config.yaml
num_hidden_layers: 8
hidden_size: 192
num_attention_heads: 6
num_key_value_heads: 1
head_dim: 32
intermediate_size: 384
vocab_size: 8192
hidden_act: "swiglu"
norm: "rmsnorm"
norm_place: "pre"
norm_eps: 1e-06
positions: "learned"
qk_norm: false
attn_scale: 0.177
bias: "qkv"
tie_word_embeddings: true
parallel_block: false
init: "orth"
init_std_qkv: 0.0394
init_std_o: 0.00986
init_std_up: 0.0394
init_std_down: 0.00986
init_mimetic: 0.7
optimizer: "muon"
learning_rate: 0.00263
beta1: 0.95
weight_decay: 0.086
lr_head: 0.00708
max_grad_norm: 1.0
warmup_steps: 200
schedule: "wsd"
decay_fraction: 1.0
decay_shape: "linear"
final_lr_fraction: 0.0
batch_tokens: 32768
max_seq_len: 1024
doc_mask: false
train_tokens: 250200000
max_steps: 7636
dataset: "wikipedia_en"
Each number is 128 + 24 x the weight over its row's rms, rounded and kept within 0 to 255. Layers, rows and columns count from 0. Numbers have three digits each. The size before them is the row's rms in percent of the matrix's.

# layer 5 MLP up, 384x192, rms 0.137, rows 354-383, columns 96-191
097:074135124150060107088140155135109134146120135122153160100104146145143122119180167164143127163109152095111126095097150112136129121151107105098165148123140119125144099109144080125143139112116140177126115131115154115169152208133143119126110156137107128129145129110143129100145188149130143140
097:109140087150067143088113126125194115113099188136072174142133133131090074102124123108140137142109153142154141108186125107149108144118131122095083088084131124112113134140134175140122129090131135159075128139151142118116156146133125125135147177110143103150121147132093128123118113107141130127
095:098072107126162121149109102135115100141121096110104129129135128127153109146093117146183111141146138106176125183130141105146133154165130150098118186130113099146112148147173142115155105160125139127154125121114150136144119127151107114109110114106105135155137165129170156149151139123120103168
106:114120135109098125135179155133132135123139085122136135126074102161157130155121116131122124143128136102085129102117131094117138137107180138122108121163162136141094121150158125093174167110138139155092158121122107132092121129132075123137118136156070103057147115123147111131164107112135154129
123:090123095146098131105095142112098126104140167136129140105129166098100162132106115081160129094080161106142125097096140129121090110111171130143122096112125144120111100117142134158113168122149156131133138125143121135129171094143133170133143118148150156118123116090148135113125105113124124152
093:133093128103124134118153105166134130101182162130117147169078162149155160140121137131117095140160130106174148091081129124099135124112123127127125084169172150129135147150113125135112160118112108096094161135105143118135194117099115171106111160167120105123158108091122145141137141171108154178
095:120103138118178152113128141105129114087074118136099091102159115128145101113149098090136157133096092134133135127092088120104150130146125134129148144121083149138185120165142144100113117129124114176121149097128117113101094104136123118142120167087133127161148108106127077151116065115130109130
098:133100171109123138138079096095082147108120136125092162081093102130119149126122127154114171127150145093110131151108146126097154149111141125118141184125133134099134061133079152123102102087083117124090136136115113149091097130123089141110139139129099139136087081092119107135163158127110145124
099:136151108156132157093098152121113097180091138125127092132165161150110126111150168148134080088126145128150144133121129137152127123117149086071138142170155118159136099100150158105055187109176099151133114117139147147142105112160146162125126113165095123113145144115139154133103134147106126105
090:092123162128112059122139098109098162116116132164151100164124120103154112156131118137144123139095155112136152149130134130113121126109132132117112135136097127110142121125141132140101126149130151147132142125166159112159143089137153158140113125162065132103103129095109134106119129109149140145
105:116144135112136129131135153089101158090145083088119147123153095098102112132131078117075086111168122124106071123135154118101131151129127093116141163128157127146137137117158111138114103152082136107146157124130109105151134109173142117088128103113139126157113089118166115121154090131163144144
095:163103162059123159134104090119170115129138088128118170151142122101124126100134129111132124119082098123154151067136133138097107133066147167147135129145144120131120155094079129148126136096152092111132152120173149105097165086123104112155128163115136133127166131114140115114112109161120171122
094:135128109105148123144143098142143122165163092090167109135098124134085135109107103120149146131120096112181107117134127159082173097129060104145176151140128137107111150122130156103123123141137142122108113151124129156153147127150155165123132101118105130135112104126157117123173099155093078138
108:192121131113127136060134099142152121157131153119129137115126149169150120112154129135150115144126101099078131116133146130152142081135145161128143129136084131144123118116151114110093116129136119177107113161118134185106142116133141161094135127135085100145141120138187102094138134146121102127
096:159119122182144150112121152143111130113156117128084147116150103145124128132165114110126127124128039160131112108101102117136142160170136125143105122156121168118144138118153112122149158154127080110066111129138146123129134067125120151137182136123104122109135120133173125152135141141104136112
099:135126112133154124108108099146126128160165165140110110112136081115137160135129136096157107140097081076147115095140116134137111067141194098112127153137166115098151120086136144146109119149155105107115108121156168155101109097138120085133100155118123153092140119127087124146127097150135170133
095:138112077110129129123162118107100126120136123114137116110132135132129109124152140141098108064146141135111125123127108108108097120136161152093135105135112135138110145127082093145121137111153108112121136189140140131136106160124083132181153142135102147130113108065136131168133131075120130103
091:110118125113162131120132102123150109138137109106137150134135127177093145152159143181132144099152122128117140137114160131146121138126136107151118108113085084147142134157146145146085128116138102136075100123127114112120118163159162161143150179147193082087105145112132097169133107098127130145
099:100108115089128095145152088135126099146139118135150109124095142111136105146128154106136117135142132150127130141161157105129133107173120161120097116132166121135139164178153150086183125153151087118095145123165109136144100105172119141130116127058112138129155120106150158107135155154150175095
101:133078156137131127157105152125151056115138104137131146103141099139122101125111143162123122165152156116167151121119117141111091161122133164108139132180135111101158136160060100074133118136129139151102110085124122123106125138106121112129100111123125158125129116071120103113131118154118106132
108:140107096086125158123102105126136137131146154136120124161106084126134136126083139142114171188142106144129150096103115074157112120123102096162087129145156201132140139154164127123128148128120096147131126108129177147098105092148140123153089120132143111066163070133098156117117134129186102162
101:140094165101131124139157186153136153146152119169100104162127165138154128167121083115132136121125111129090100116118138147120134135107153153135110108165133132161128147172131110118132110146132178179118110144156119147127097118129115132131127136117084112098150163104143102134120101141145130156
098:113164106164116135165113121138127154135114129150145122100111154089113120140111124143107103072107183109072156095148120111153106150082080098141155144149131152083108112105168147107107119148123180155163127149143083155133164089120108123141138131135149092146155114140145120090151129107144100111
102:135155110097138133128123138109094115155149138170115121147140152122138091078110158132162135163103115106145118155115146125137160135125107131112110108131139144136071118115124131097102124163118145113120123133147080099142091128141100130126161173129114124119085042154085146127106157142131108107
101:171090122132190147098150140130148132125125132146167125121153104099068150116140119152192103111132131151081105151129146124137119132123120113130074136109078164144155146136139155141100141124107124137122122140146126179131173105107138133113116121176105114116155164176155129159091150134139115151
111:168109121096161073111157155140100133108111122114134073105137098100100099118130146112110124123089145123082146174146125149078150146140100170123155110097150128181149182126140137143185135099149157128126146095127147141125136143099135153156114095118169195098130149142193141148138125093144134147
100:122150125153102142126106136124153163181122094155110159114086132121166097116154123153161122116160156142133145136192099120129143102137140127166128060132126183127136093114110147152108160149127142151155151121106145182093099138151100121080155099146154137119123140129115126138133160130082152153
100:116144119140125101138163099087162126105069096119114169088154103113131088128113126142120138143111127145161141076148152070143137125123120125156123136114175145163130155092125145105122085119153127144124147127151100144146096125136128119150131121143163155092123117141086132142125155090128139120
105:130092119125091149107156132126132161137083117125109108162167130118124118156146113140143102096094126102129113066116114136120093135147151122115151136112141105158128131112114069122129103124129142158167141100141101131153118111103135065144120105121140123131110134198145137167076114133173122118
096:154124133159128163165134085172152100171132125129156124127117120162163139156122085104132104141092092095113135100119153134111142131075138150144154115183133131098141131108152104177153113102101152096132165095134130135157120111097137149160127108140086126096133099136099122127111126142146086136